Each number is 500 + 25 x the weight over its row's rms, rounded and kept within 0 to 999. Layers, rows and columns count from 0. Numbers have three digits each. The size before them is the row's rms in percent of the matrix's.

# layer 13 MLP up, 448x224, rms 0.0974, rows 112-236, columns 0-111
095:535528487459525479457479490474508489468483462490491503483435506507531528503472517510486490463464532512480506488447499471464498536496486533492529483486455464496525473486493451504514493487465485501476506478495516465483511490568502537510536521505465473499495502489516512510509487512524532489497473492484491530513510485499527500511560481521
097:494526494559545514513522498491512508432500502489493474467528554541496482488546496514538497487530489484488491503476515553527516518469497500511489515520515518542481480477506488473513489479459482529507557516481508469534511532508520511480498517480488515469477522521525475528508471504481507491502497494483496521479519503512481450484534479492
094:455501474492510466535456523472519520487532517478459497484484509467476554499485492457528502476450488460526492491497508491462454496453532511508528509510527473497505501476481537499505464499548487492518529492486512508530534529495486481502500469453478532512503518479521507523465472571495522500539514528526532500503476482510491526499509486458
107:455507480483479491509519485524490516485484508563453485509501526478500474497473514460460525497517472460543511466483493519492469486458461504511481533486485534524479500512508501512515534485546470530516497530516496504479468484483506486532528482534481503510481531520527498553484487518479530481474511488465469452522494496566532522459496545510
109:485505525484479467523520504499506478470515519519524510481487535467520461491505508505492490533507507490501467502495547536507531473521522511458496485492526496470505508510502486445496511486506519518503481512525483498507484526464475429472528502506510448523470538524522534493515493514538484523509472542475534503502520517505509525453543465476
098:477496535482503456515457504528474476545491492457467517446478489491465505508495481480526516476536517496471438506510457518512469489493496493494550524544532513523477521526500473492481498551538452523527506498483523493464480509487516505481467511554497497480514459513500462507502508488427462521529473482499470496501491488506498468526523476531
110:497473505486476508501510483541536492477525469528490514498539502474472491525530481532499524461528543513490496484502506523509505509562527476519524455465438495442480471508514541513487482490507498508496540516516525465493497477498515502549510499515480483484508507477512500515484491497492483506529526460519465496468552489528517499479482512527
103:502509536465456508555519545502483471471474489500541482490497507512477456580494510511543499527520519486523510531504485474506509504514479459483491520487473509474499515521495482504510492484454511523533490468538516498470503494469495514482502507477487469492531508444484470539519483501492532506488526473498462456482536544488508527498486525534
097:517501452533471512506520478504487477523518492494470488450483469473526504517492485535469485487507497495487483494531473474502473495475498474535468466497483498507495523471515485516512535493486503473479479484495480520512507475495439496565492467529473515564492514500507531523522496553532485517511511538457495490501499522514491496525525517481
096:541531505523483483541507511563547526546477464525516497507527477508489497496489512470501538540494479526479463526507544450529508520482500449514547485480526488528503484476522500506504511510467483540493481481509478502513463507511501498473474458491495488500501508573496519509497457512456490522523518522539501464469476486512470496487483559479
103:513572486477528535516512516513490522494517512534510524538503503504440489518519509486490523561454490490485530536508507473473444458519476492494479453492500478544494517525518459485535497487481510503476451510531514491535485464497456521480513509544523508522472465487487482503444534493460506460497541476530471508474511507479528501485456499470
104:460460542494483503506481509456551535486476450519489447537516520501488509490503526508490533529538506480501491515481551512485565488509533508511507520495529499528517483501511487486499482493482457485466517515533466526550473506466478498499544492495497471505547462506510471476470501526500506514489488465558490527474491489508519495534508509475
101:496507516506443543474468533467467467578551500475496505485474476528466490487498554508496492504497499463469525518468452517507529452449495539477493477516513493489507516490512482463494532441464510511504499513476500483492509505530509487514534548503503494506513526507478507514475495473516497498533511477502512520479467513525513508462542507473
104:482497493488474485541502529488513494502494504488493526501510489504495483482447503549467476494486500511482489481487481478486508516504499471484507507472514484536475494528492532542570477511456497486539486508512516526507465549494469497469513481515446479474521544527507467532537525552508462517538520512503495521514518520509483455455484504491
112:512511500507524471548478527512514520493481515469496547497483538510455488495551485515487484487490469527527499515569549566522474494505542507527482493499486497543508496478475473480511510498503501486487478484503515482522468477498530435518477504482507491480482490506536483549515498549480528487482479462501485498489509487498553490490458511563
095:552485546530511535534493467472472484451496474544503536483536488446509502477539478512525509509491510500469539498462479496506434504549547523528502518522488471468481493503539484514439499498525502493514515516486487504488468486478471531485459519503475495488507456469480488524523498512539541526520490489535503509473503497505474495495458483485
095:465486508551502511481527506498479505500477473526483497533524522512491494518510502538523492472499499513527541483449505492526508507510491482494522513484477483506537512528544482515526475447514462482505495512486455474499487513526499481478503527498560513498463485494494484500539505482489529446480498522512482458467490528489507483476475497490
093:514491462488500496526523507480527499452483487530527497543503503503502536535486506457532478507535524484432510500512493468501475483527552464522520507535536472548493506507523519480455507501488510523514510460509466518504505498505516510497501489519466540501537453477511440522503460497520514471474458467488493498496501527534514507471449531484
101:559477478518500512515513517472492477457530576508461520488499469493487508519490519488510520456529475507522485478513536470538482526513482458486502493523522518516487515482540503526502543536494488485488469535491492513492487493494525518498499515463469507520527515486464505465525471511438486510506493578527446491483514548528519497506459514512
099:472479516505481501512516469510480513509530479498511491454521532488475477455479500497498517516508504509453476462471533492502506506508510532504515511475509535480522510500497485523520508477454506496537511519497533500513471524514466498514511540477545501534549495482499477536580494429489487465510509523533499489461523473529483522466500485484
099:471505507465462517541549503521506552521483459517458459519499527512517489526464539532507514481502477448497471533507524498500486484550523493495483467474480431497496554496480510507511541542494535506495488493518459469548494459528505517523486491520543473431499492508472513509459512461496494514485491495488499471503543508533516469500495516497
099:486474521474483506522509529499455519521487533500459514559524477488539485494524509532470479484493484500478501489523533500475481491465520502516518478485534478489492492518505502509544510486493512523520517448467515454524475496487500445463532544532515522498495491479525573544505479484473508485478491493520480485487504496481491535499482466544
098:490476422515484479518519542478498477526528482526523505508513467496521448473503540471496474459498565523495517506524472540543543473520534471507514542473490520487493495520496523483517524516473487486482473500528502505464485475446497526493529489512503517478457489505542525508495470502512500504469512493452454500470500506501524531492508489495
099:463529458520509498495489570515483487469526489466433520506543538460466485522513493502484476490498497521520504527493466492496519487448481507492523469498551477463497513500510484492483529471479513526535497524483489515517536458518476476445477482504507440514492482435480481461522519511486540491511497496528514546533498526543446452553551509541
093:493536558518486533480534467530531481536518514497496515497542492476489463488511508495446528527527543491482497525522484526473493502515546506507475501522503460492521523514506500493489469536519470507453469508520549470523539514519498479536488470511492494453489481532468500471526508500523501507453511524496512497500503522500535536497545520513
111:513482495491513450519505545516472516506502530523550518463524483518489479486526431491506516495557487479470457517496490488551501484454516496487514494520496579535521500490519491525510477473528473512499490474536497495476481503506526444493482487517482466494533492513504487463484512511513461483476452492533460483498531496537509484476494503484
096:538508516499504497500490475512464496522525472536531508519497498532495533490524514551524506516471488526484490532473507490533483432510477425548489499486461457464475495506485492448458511543487487511507544516505485475545479505476504487527526503502531507512510503466498495491510505466501460500449470485491495488494493507553493545505538468499
101:534505510490514503493551492493473505522508495521498474460453523512492503524466464521498473491544530481528459499468531505473488444463533533524548524513511522462511462520473492479510523491452550485497522484511520494474504491467455485504475496533520503507511496535480517483516512490490458519499498507507500521533583482463531476517524465493
111:513515527501511532486530466536516490501494483493485457464467511519494486489522497459495496517500523505542502495530484471492502448486508514473511504502469496515495482483484493512505500478484472512536492493577538508496486530481428475533486481477496471509518569522470478513536460478497507514517554473506514481496466529537506536497492470511
109:475511456531487496507513504489480511492487532487499467475500492533485498556460489487518499482496498510489539512535517506503498490489520513484494500527467488443512471484483513544553510488499533537459543552504506528496524460523496510529549476513504517528510493500541447479545506480521510480468470497508446546503488496499467515474477500509
097:512519542503494473541436503491505515530508507512507541481485466466499492499514471513501497481464528506500472483525480502518487466512530497524466506516508540504553506576497491472517483508500501490492488572492516502508525508508454538498520441477496474453508486501509547479500499547488508483450533481477488508535520515477497478555468488456
101:489479447539495450486491469523506521498485482532450502517528512504528503483529485508513530561528529518502471517521552544498496474497524507466492499439499473483485481528537499520536514480524539540497475518488467464491469497534504517504530514502453479502455522516514513522508499531503463473489483483476487503488541480502476535514493532509
096:499511542497480481478473505461505515525472482561508523475525483489483545532526484526520536546481517506481537510531557520554520492507452463538510554551510476536506505490465529453483504519496510473543444493503453513521508526509435488509489490537547484502490471549480523458477516508501484515492502484535478531535536530497462501506491545510
095:515500521480478475471522502491534479504483511498480504492545494476459491480528508514530454490512490534531465498529527496462464485472532484541470495522478483500533502442456523467502522467503512505491538545510498507509447477487485487487495492507514493482515498479482497477511445520461516473475547490510465477481546509548531512519487470464
099:459495485521473456518466533481522480524510539504500455489521505498513507490533500520545479481537506467495524506515487528485527452491477529446502536527481484512489537489511512490479456462485511458541509454508470500492511511462497501554550532489510494519512527492539519515529498488519561545496511515470544505466525492548491529476543475473
101:502485466526524495504473476487447516481492491480508502474465451478514460521520487500509518486472545469512562440513507520491532500477507492519521496510467489530496520486511506504496481489510486485505499529515474515484504503512531528503522484450445487519542500525507499545483471509466461518506497478517479521503485516485487545500542499507
096:500492504474514545546517521510526557513482506476461483510508458473473461522499483489499482470489514552510493474489488518450500506514507526490508500455530487510515509527482491501555487488492511529490473479527496493492472523546524520544473504487492520467453476537513520492484488510509569522517468497516490528546508516508490530512479471486
094:545482478515543489524524519530515481463488519513509477488512533462483566516522494505507528526478534510541496474488535505503502499507517491489506535485490491529520534547525496486486493454466512472495538447491482494483513510509536499464512520516505468494517518499441529482478505539466524506522488509489542556474490490490475516537522522502
102:545529521514497513502475493496477498486488503514495476486540515483457431535473492525487457482484508535450473485514478469511489537519495513503472488460503481516495509509520519499514557531487530509524473512507470517484527527487477516506501429491489554471459470535492494544471483452516506488536492463503472533504493501517527534464496496485
101:477492501520507558523454522493485493520465481490491516504497510495525496499521520450519508492531449499473508468517491500497512506458490473487458523514499519471490471494522536523468496494499496481510475504470539473503492540535516491556535508492486501491519471528505487506477521468523506484513479515559534480527516460505457476523494518467
096:464521546453491527539487448501478520483494450478497497528508489493493483491498501477501461532482520475477488526502516532463458488453527539481495443532503507511441543480492494489516525487488513481562535484525481522486527529475514499493520510456489517439523486505497480509504520487509509486495516479531465515465513513494519500516527515513
100:497512517514509551454498492504493522452471454459536494486493538483503502499518507491470463516484527509523499493491490509491508523506527470485501500533470507501520533482516450503516479491520491495510538576487512482454518511506501497454489481495510502491488506489527504497459529514511520483505511517496488531509519513524497495458467533525
094:485482492512439548542496500497467492470529488482521452520507518469541508484497538505478483503479514511440486498521495470485533539480549481489550455521522528520524479500540454514535527530503498529484502501500484488470505525500477497496516515480492559521489506451450487519475518447449526504480506481490450512485514521511537513529495538500
104:499465531454454512477479493478501459560505502500505523496471515546500482496504506463459490556467507488458486467451550477516459501464461461491496543534515505511487500485498486505528475443559544505474507519483487503508560512537478517483504511464523505479523496500473528477518504463526525539474544492493494472464468519470465487517527514499
099:453527463491528550506435503495502524492481522458476505487475518479475527450525495491536504466499515485460508491496539505505507468493517502523475484525501522530478492473537516529532527484491489494488497480524480546567474553494513535458512485460503482479458546504528514501486492507512525486469497475483511503493514508536499458492483530472
093:493472468473525538492512478493498531511525491478533487505492504496493520425496487477471536535543483451529478498482494480514536493468539509500524520514473550497487520542498463481519596517498499512489530506516523480543487499483561482484425495492489471497476521490475522503454491473520519473474481481517465499529556516495474513500540496503
097:482447496514488480474486504533523481491512483519490489503535498509540529541498530488519485502491516510519469525497512536506492461544458504495439508514519480490520494479492520526473491441519536478495482495480538509512519486477505498516497506488534490463507519501482483500518476516483525507530436510470479463464499471494469470489482474526
102:534513498457498475491484518524526511513474516501513488514506518504511446499449521515543508460521506450493482507506546528519428505544465511485509545475473548522492482497518510451472514500475507512483455523507494477529471536521508461494467509521501518487476536454483511533519522482484521490505508483502530502556480438483493524510468480508
091:494495537527544510508474490477484507516525501489497468513506492527519476498453483480494514525504480530505524508488463454556490524488514512492489454419491535535475456467522491519521553500484492532520484516465495520536488466509439485492490528483479466559477501494481505482483442528474518525491497556486507500508487481529464467539476523472
105:496443496488497517531481511484517536498497490520509519491490434510507530536521466486509482462465493499497531464482534546464502498519538521458502541527446485484498553539528492489452422542503473490495504525463512493542482517507505548502538492474515507508512504541518503519460476523498469470505494500536525501510513531492508509458472484539
105:533455461489479497486491501467456519481510488481466479499503489461521475522495473486525488495454517531473534520459533500509482537507478524495507483509496518504468486481476501524543504453493465477471557523502494512460482491535470505487488481516509487444501483514502523516481568517535496514514447474490465498500511479482491462512474471496
100:513522493476490503507530477490506507464472494524510476461521478498472470489493485503510530558500478509477484477493499504514543517487501485502532465579475529488504465491544480475503492519482482550491530488504500483555485487504488519502475522491483478513450539467471479512469473498544518496533511504528509450460483511476514497471471471502
097:521493481507538517512476474522467495464500501470519451482491539466496488515482476470527480467436532507510506516513524482508470496513480528516502519535484498487486496501521488526520543511527517472463504518478505526466523516544542503495502471516505502547489458489516459512463467525478538539491508511479516468503560516527513503504523533476
099:521522520521484468492569459508514476492488530495478507454476538497486476461487489506520553518526529526540480482524508505528448556510515498443511544549527507500452498516512514522517475527460519518488459522535506482511511521479523498510461503543462513476468493484511494487489534514507527478524497518462486522536484522467498486504450494480
091:472518497439506502475583495464499504520511494516492499474489497502489526491482568492485492545526502495471493510484539557497492493511488477503508502530500455525530478508496490514504500497503503482547498532496508453515498486518467502503495478492487537519498504513506500490478486444461542521456473496504483496540483517517447454492513500518
096:540524502474502546500493485495526509563531489478503469493470515519489492481514495487456527525516481462493461506497543506486447524453473504462515527478476545494534461508512490488522527471485504500485522507472477452488481464470481463465495527518501491501486540474449533512551511499496474457514488479498518471494522514504486554531486512493
097:463476508493522545522454524457478521513498492473547456496517501459509518512506474522504472482445505496528468494476491527481528505491470509479462490456483468478484503473480517509498513487514528504485484458508480539491466494508494499492548483489533518498516509520510487464558515497519525488541528498483496487489551506509506550511467554500
099:469504494500525495499484557486531530494522539512513542496534464499489518483493489521535473497517501524519528523492539483533493506467527518490493503480471488508490492496545463516429502495482505471507481499510491517521498481528509458500471515478513494498524506492523486466551474490494528504502496497472479509492453541474523531521429497508
101:536521486500537513501497516479544495528500500494472522489479481469453484477519523491483499511524478496504493486475535547510483487539459495508494500495514542513519490483492497536527540462497491517527534516517427490497446508481475444455509516490557534509477513512460490535481551496516505500448498546533494556463538499496509512529517464504
093:509537566522479452481580479519533515508495488493492522474514489542498497481510535522516518486524468505488526465484528499476447477491514510503510457482478534492442520508526513503498506523488501495519524454472483488511484481502494508488497514522502555453512513496495498522507460493467475480485486536544501520503544460518534483517552483469
109:474530552505511476543471533505520492507486492522488497473477507450484487446517479476526537454543473512516489496544521459494512512488519523459513537523470537507495481492537524502475487488533492469521499494452492477500487502492500475505494562482513501510517467509505507511471470513520493493537459496500527532544502482502469530530494517469
101:539501482479513473484473518480511493524540492523491481516484502505483470505534456475499527498517466510470491504452514519511492535494475478505498524507504497482466476466500550474495464514490524465497502481483521471487496486484451459473517470483453522481512485497513505522492537538488488508550450481529503473516505458462474481560499491524
103:478494468530533517505493471484511480442497483512463557501499504487466472475483474497543494496501523499498515518515563479543483456465488487506511527477515470449486525494540482522506528524491516524568500541528512511520511487495509434466515511484458522498480539500528511514497499525535505468524531541510542508517522472513481498501506523464
097:478538497505508492525471506497524495499492479485489496493483495497490549494485466527475478491507496520505482480485505490458516471473493455473503510515508500515483522563492490483517449532545475517537474502530526488493490509511507484466470494492461477532481451491463516516504520509493443483467476468510513595481517481477486459523500535516
099:535521533496476540480517503525514502485486476488532478499487532543507491467492471523507506518530510534514498529513477489508524570487514468516509495508523499493457547475493537516494466493485514552499519473496472465420522443494482476505500530483499483531493479507510487456515445484493495507500452541504476498501464518518510491499510521480
099:474451480474495490537459539531524458565440564514448480500507482525501473522470462509473493528474513507541470476475541525438504517482491532516525498475448514449475533478484507532470509513513500515501512507525538530521480453509473482545492472452538521491519497521486481510505480518498494522480518433505526498449497482515490462509492495493
094:475495532506577469501506488462507497455536500520458513523512499527489460513524463487507496464515472498505483510530481528516455508477473459513490522519495515464523516496479504486469551535471537492517516500543543519523533505489525483492491491498525512530462463484486507492497477573536502510467481555507526541537474449530515514518485503482
096:482507543482456495498504482506515479524522503510455497488524497464519482521484482514572510534443515513484471553482523517489491485534491532453503515497526534541518487515511496483506533494489504499451492525520503470487514477503480534496514522533515463495520529522486515460520492512499489468487493476482507525525497506472515522530507486471
098:461499464471502517535492508487479519494509529526498496487506481482486509455490476525514468489498512515518495455487535518500499507489538449464480494482497468450458490530463496533515507489496508541485487464534505515466460520479496496501472522481530508589496508512462454490459468539468512479556497530500477492515531481436524511460482502503
098:503478475548515421489510523502482481504469536490496542458522533462475518483484504468490496515481485508517539474508492477500501500492516478524522512488489488504454467465527512475503452506516464484486540516523490448495479494515505450487496520474513509479492486560482517476508512496512532490505515491511516519511555475519527482500546507502
104:473506523529475531507498487565523539475527485480448518525488495464507529483537535462499488506540482504493533447488527529481496476489537518549534559506504480527490452489516501509515485504482548493525497502453510494529493512531516486487553516486525511495506488520530514544519470524526516474485494502478531533485486530498474487468464491522
099:545506516523500520497490513503520508515528471480509474465493512503541494508503518430514484521491510484541466515506492455489510445483524491496479442502517508544486503483504500503442443486507484499552509504479482481504500492534478522461496482513507470542537514502493486534502511511485463510523509485474485481497532496490513549524449511503
090:473515496502506488469485494464543542515500502486534493505535536477509455537521507511475514504478487502492527528473514500527522513515505525520505488522469522514514504532485529465475484463481479490533490562534497471473518455492491511515522512462496508466465488475553556531464477495516488455533522537484485512476490485463525490512513524483
094:469482457510504479531501475507486524475459477501467507495501526474490486507488528503527537509521488489459497503504437512509474478493470503480529516492462471485529497494511507499503465507503443513512550511514545527525477461491486510442495510515493543500486525507504521503510496493523511466497477492498467503535549503518497498491545499486
092:533490492474500493497510468435505450536503444456530514498503462512517501488516494471479470479506500550531520510506535496485505492466532479487503532494522505501461475546492455497488490554501533503485481562471501530475469517497491481492500525485532475551491512523520446488461481491501537501518524527518489464500482519547515539486493538515
099:531524462483531538481530497546521514491499530505445530462500504489513501504503472433483441471511486507483508511513482523525493501525530510560534516511527480502507515486487487517475479467558467480511491502499493472506501473492523510492554497497517489515472496468523544543471470523518511494494520538538542484486474494478499454485510531466
096:471518465483471497482547526509525466559495512517482485509500504527551521523483511486504491573471496506519527452501532547531484498516497522544526477506465499479513491494490505533487539546536525531490475511538475536523467486458484494471479518443481479522511525517481502505531503521491508516500449509481493466498446512513524466500498505487
103:475501528521528512528500541537481504514522454488494538484508530479525483507497453492491505492485510526503485518495506507522473483497514503545518473482486483479472513519519488529487508490467504473493485558483464508486520456524450454547514520512533486543476521532478496554518501490499529501475510535496466511488476518473461464464530531500
101:489544531467518517539474469504509481508488522524501494478483515465485489470550518497540536472492527525533466550471481508542442505517503504466484489493526476505487536448500528479490493466441517508497487481526541486544463553512551494503497498523531489477532503517480526523524521527496525477491427496501496505493555501526485520510491499512
093:493468498459503509510504490455497502504501466507545470520493499537485556472490524506486497501564480525511492553515524537491545513489517512530491468481505493467484525504497513513477496453496508499496494496483487528505486460535523539474507510519461524484512484506548509545474490539454496511507547526449478485494530499490465482471499496512
094:523499547506470498505545511538508479459508486501515481521467514515543507488492526457532493471456464514556476536500480503513516456487505476504444519508486489461537500478538505543477506490484482506473462544499445494519517484506476483528500544470487511530487521503477495515484477505499502505490504540462452484520493490542513506479453475505
093:535496530502502477494479522496490487524488523517526506519514507497476491507509458502464531430509507475537532482507515511476473512500526494509494521520515502527535534517484514487487503507485519508470462494506467509486475501513475500490533521470482504455462532520501497477515459514443517544516497522516560478509465518497516477519461457502
101:479541502485512495533497545555519482494488552528485472476497510501556529503514542558531507507488500517504503543488465443494500455478502486487495491500511536496527506470483506487514517477557524551527560490512523535521522525478465514490495517520566466497542457519482513468502458514496483503515490476491520491491528507536512449487504473523
101:467448515497532503474531489491493520455512470530476491449536482489506548525529488540518539508533493535510526545497450532513520522534515467443507519506470546502485517532502493498481462536508476506539520497481524477540496485496528507481525488522490537493511498536470471476466476504513489517462487505457504466445472514481505525520526524500
097:476493486503503490462494509473457456523504510473468510479499475478520489492498501516496510470503573456512522505489474513466508502537447504513524499492494529472512471531462523478521482443451533438502515548509525505495511495512525516515507492520523446488488478506512507539479559477508506505511489495504538474531484510512473501537507532503
098:523497496483496449524456516483502521523476466496498480544462479493524527554506557500511507455502486479536530481491474505530474456511471488482515503487507513482463478478519502467494477495487488488524507526478482484549458513524473515508498524485522487491542514491521516531496478520483511527482508494511513499477538520512482480504478499542
102:524440497507484472543506506488504515524475526476532563522519516526496466501485446486533495502520474481515517469453475488505515490481481489524512539493455491497523524477464482499487513483521495556474524467457522490519447523504488518503469496501462500543486496522472501492525477494503499472490479531500501491498515481517517478487488469463
108:429487501463503533489535495541493521520517507515492481523510472448485519487475452497512553530446450494519523480489493527485518534518518535501554494489459485484536472499477509505532512490460535504465509493491474488505503501461507489516473482530489483547518507538551531475506502512538478503491496433488501486476505533467521502494496513484
109:488507484512502498512502509485501492521548545508502548496503503482463515476557482504460490535474526469488455493504551487503512521472504539502477518529526498484511471501480503502529577485503517479509471525459453473479521507537503477496523525494507496536491497508532441481463474494475497547493471499518541530523498532478517507545514462477
087:510480511523491469488502484480513503512535511467487510517532540502494460454446488510515462499520474477488507509509466513503497493475507507497501512484486553455471525509495482480461502490533490486525510524541495511498533511467512517531486527505480493534492496540450509525493497514508488508478509506469534496472488458447505514472485481494
097:506485511493511524505486466489513477517473490495522554520475521541507516437468497490520475484467475495504502481439485477475503507532525482542519481492525517500524479520523527520517493480534533495529445553481518487528512461524454504495468505512484493523469521474463492499554515513521492502467445497478483494540468516465500505512471489499
105:495549505483489514492491481507460483487464473492499502533506522514522467482532519506431519478506472499527465466546512473503486503513489555480474509482516471483505542498554501515465514491428465474517470505513485491500535502497496522500471522479494530481504505507534529520484523485526501495528505504539484489528525464508497510502541482486
101:520514490492514500437500544464470538512504479499467508482501469504534498482531483514482497491536482509515489458455525481490486508480465475482525495503525540499543436514496495472520502494508487483495499553507547517514492548528515451486495421455510539549548474498486507498465511527513526510512516506488484456531469495454525495523485503484
110:539514464538468516513483489495494509564520496517503507543519473478453496501543492563487508526510515537518482483504485477485475461513528524512512519500488502512528542548470440515514482506479494445451511524515527507536477522543525478485491461502469525488499470510519533450537473526494564479545523518471502549502504543482480505463538480504
100:488489446519482512491473447482515494525480488522481477491519496511488469515511481464539496502510484471482475473463503544492508497524494505507571492507509494502547491481506472494555518509561515476521513516473500461539512530549501505516473547519521444484496483528477494527492509508505505511488456479449547480524512475492512523489486526459
091:499497470501496499518520542472536516518491461546513435502510482505524511492503503486507503457489507466511490529498518492509457503486487525492443514490450505525518501508464500456492529488514473495502536526523451487511495490497499544486512497496510444495523546474515489422524507518518473497538567492499522471536503489522489508494549509495
099:517519542484473514447499485536462489500483461486503530534500494538520491508505522538455470520444473538490494479468490498490502488516556482488507498479531524494506501524499498528511502510486505503497470516500537480471502512501557524450552507536516481488488517491504545508501502495522512499482486535479526534500505438482542524514494514484
097:480484536472514475509507490522515511513539495514529516509488526479504475465503559545520503527488534485522554483482544467489447520540497504496498496488463517499497511460507493477474466438486489497474478476509541499506499459482489514520526508500473516487547491511479522486507523491485477578458528475496517510548519439449486498491494464477
105:477516504488502482464461500504522461537513493529450482510493514509508525470500488497538532474537548488455486544487479508560518480528504510510506450513532522465520502517480539512463463473513472519529483479500554480480493472515486537486487490504470508536500519472504482529511521481476502517489534535524481498470512521476560510500482516526
086:457492499509491481475509521501497522466484500517485506514491503500510473520486487510538534518518537548516480522502479516505457513468489538503485527491512522465543454514476501540550510499493470470463476487500522483448492490509491496508471500473515526457499464516439503494454472472525465504523491496494531502473494511493493501532447529468
097:508486480488532481534480513470491463546491489515532533511492543466505518464479491484545515556500466514480513525512529509489520481514498542482481498487480496503497473541455472504540501539482473465515483492537498487492486483530486498473494549488494487487505495457505531463494551530495480465520495520481559507568451505484462562508495493475
095:530508490472522526530510463475492472541519455508521519524508515485482487498504509506517512518524478530468467513492493508503498478513480470484542531491520501487486520465495493488445500511485498522482543505492535500517472529495504494502482489445527463492503461549479541472542497518528456520530483502471486502484489468511492496491449470481
093:528509504480552523512553499547526518545462458484500488510488497481551465500487513516496488490519507489509535517506502478510500518485492517488484515452490513505551467526523479501453488480478517488488478469535479463548510508510496489516505510498518500501486513488511523461505526507510490533459538468473500515455544514474492522481500526487
095:504518517489520526515512543493532477491524475560500526528497487497518527493480461510521530517490531475549499480489490478506463460459535498512518508491446532436494551491508536491526492506507513476580507449509494547487489533490515514516485530501482503522582516513479465478474505479534451503487453536470495512503541533508472478462501489519
103:497513495483528515477528491499482496501488475505487519541441522553492495498549523468509516513512545464511489529483501464514490469477492500541476490525473490504498501501505458489511475504535494461506506484544473509524553485483499496477464523458482499509475520450524532533494498476526506461505533533541547488471468500474475495485475513527
098:502458520507521447489520477500482486502490531521525496563546503489487531484490464522469477494519498499534528477469551519507506492512489493474517511507522471479528499512470418475486471462513477473506535535450518528508500502496510478498516485521506503501508503520543491509560531487515452504495506510473514500525516506541495475482480509520
107:514490537501520487492448506511482491544487533513493432501479509450496496482473531521510461474429532524498502496502507550453502491468518478509519503508531490465507532507503507513529496517464521484473495480457501505480507458481500497526468486492506524509536456511487514504506507472525456522452518529488526487498499459479492540505480500516
107:484489500526489510510467472514492519465545538515495475487501464519492512525501506526506496523522509484496516495466482474503488511499539494524439515556508512510494480481511488496488475498479501497489465486477458468516499482545482470504520474503511503539507495499477514508481491527487528479557533493501478522516529532450505518497543556512
097:503498511471515499503511507478464505501493511485507492514503489554493527568451488478468516537525509510548471525481505507473479526443497502503512499495538453449517451548505499468499538524530552545498482491517504535475525499485478542540494509513510498502463475534481476506508449481509523473511502489532489439483479516521525505510469522504
096:494493526491487539500453515449524475533481470480494491486508490488432501502530512501487501518529546518465474480512430474524483486506555509493495485498447477513494509467456505475494546490547487476527544551523459515488524483447482471526538521496481473494455475472515540482508484485496465529485485487558499453515500488507521498504478538476
099:494472490455485471518510486482507500529489527507469497514507502497514521489507479507468482483494438522504466503488523552493499514490494528485507492451499497485482462491472466537525512501476520477534520497527481547496489458466501517453449500484488495524501516515475482508491503468513495454478514485512519532513470462489493525502541573511
095:551529512505531562518493531479506485469526535494485495478499465433518455498496480525447466530535484516522506525505494552501435492489472531484471513490488458473513497459482495512519496465508503475540509461458514521479478486509470485469470529507551466483494537462475545493475508483490493496480500535507536484453486470414534510510535486489
097:536467488464512508471488494537508511522511537534529502512491456537475537498469494455524519518486505521514514479490511455484479488484465572493490483554497506543489528526491525479495500506459495527505467540516483466502526493544505455528505497460489446498507534531488505478530531492535547456488461515493555514525501515532513526499496477510
098:525534508462494486515497511526493489497513495502458542518510488514506485507446509570521495472485525485486486491533465508502521520433503482470478581477511510522499469498479519526496488465507485463523516485535515511510493500528475488487526507484555475557516459534468491453502499480478488489515519445512503546512497509519521511529539516466
097:482495516449482466513497443495494488516477520518501543469515520487484519455480476522510491473510473472507506512491508517485528485484491469491492500459470519471495515516541485464547472509531486503551526487522491515510451486486528491529513496475502510489503442551493485494474491445498501484511511491529496506458511480506538465432483482485
107:461439526459504531483523497455465482460520495533481487495481508500492463502531468575555517501522498523515469516506475478481493496507483491483512517477513507502517491498503516470504475520519516541526542463516498452450487531485467527512487503536512532545510516496515481508531501481504497445483526480554503510469492539488509537529488496501
101:496489496513518490496462507545500479452498481518505504517481496538495475495449471509509470547498501506496472481481524544502512508523513509525527471477487531522462503464545535534486475487517511494487552478544493456486513512458498461535502502517449477498564480470478466488488514500506512464485503520448513474526525468528530494490502520518
097:489477467467474494501494428491515469490521542539467494494501499445496506496498522465471515510525466487535507445443505466509493484545523503529537538476498479504514494496492470494544499508504459474492487489522506482481516466499510455469503572528514469484506498505505489476511491496461486506497495483494517501504504490538465526502493533521
100:469497557520470506494506449498500516482490512517494532517485528473494528525506498502497484491509495453479507463512519527464509499517487472545534503525512532519503484484538485528515502492494520474484479509492494495552509497515487495473493512505483449484476508506501515518467522532461487522525505512469481535480461494491530494522538490501
098:528472491515431469501487488524521502498498507467506452483474503561558487501487482524564490503437510483505502481463514475517509556527522525486487499543520495509494514477504502505504522471482434514501475512490531506522503464467510511518493491512475515504523521507514501505525478543481454455494515547501511514498511478488488493520524465508
099:486476497510489543498554508542484488503496532482513499469504497471496469518510484501508462486505477493456492500520531506520532498495516530573503504494466489490511473449539435495507506502510493525517481513521534492471474593490513519534490521500518526530481492493503525514489521485565524467478505495470489507482537499481470552465455534499
100:491484506495500488458502465482542516489510532432519557515513524483505500473481498520462503496495481504466482480500521503481523521486518501491464528508509504512448526508496491510495521509518508530513497545534497503477542500514497456472501533480442467489508495515517470520514449485488518474492501505518505464508494464507459517475492499514
111:506499463523511513493469462463484492505512471490521483518441546527528503481508531540536510468499490530492460510523511479472455498503522442510534501485479546487547535507521474476419500496480513508501517477466483506511488480511438504496504472531494484545518485510531465520509460449457497513522494523537487542499511483512479482512547493472
091:510480524520474517432505517466512481532501468531455465509513539499480468507544460478503511484477487537477463505509505516487483483526503480498508473517472484501501466516492525510496544514538479486522475498500474481509518464505477497490511482529473542474533492498505578479494479534474504515525519564567462493445533477494456517452473492571
104:561556518502438521491561474523509512452473483493503491501487458551524517477494505485515478471498495479517492495502478502523512493539505524500529440512551528487529500469527498518540520519530479519518451516477479430505498531483474525484450549504476481501487496512501505523462501462506494482511520518494494469525485506476474490481546485498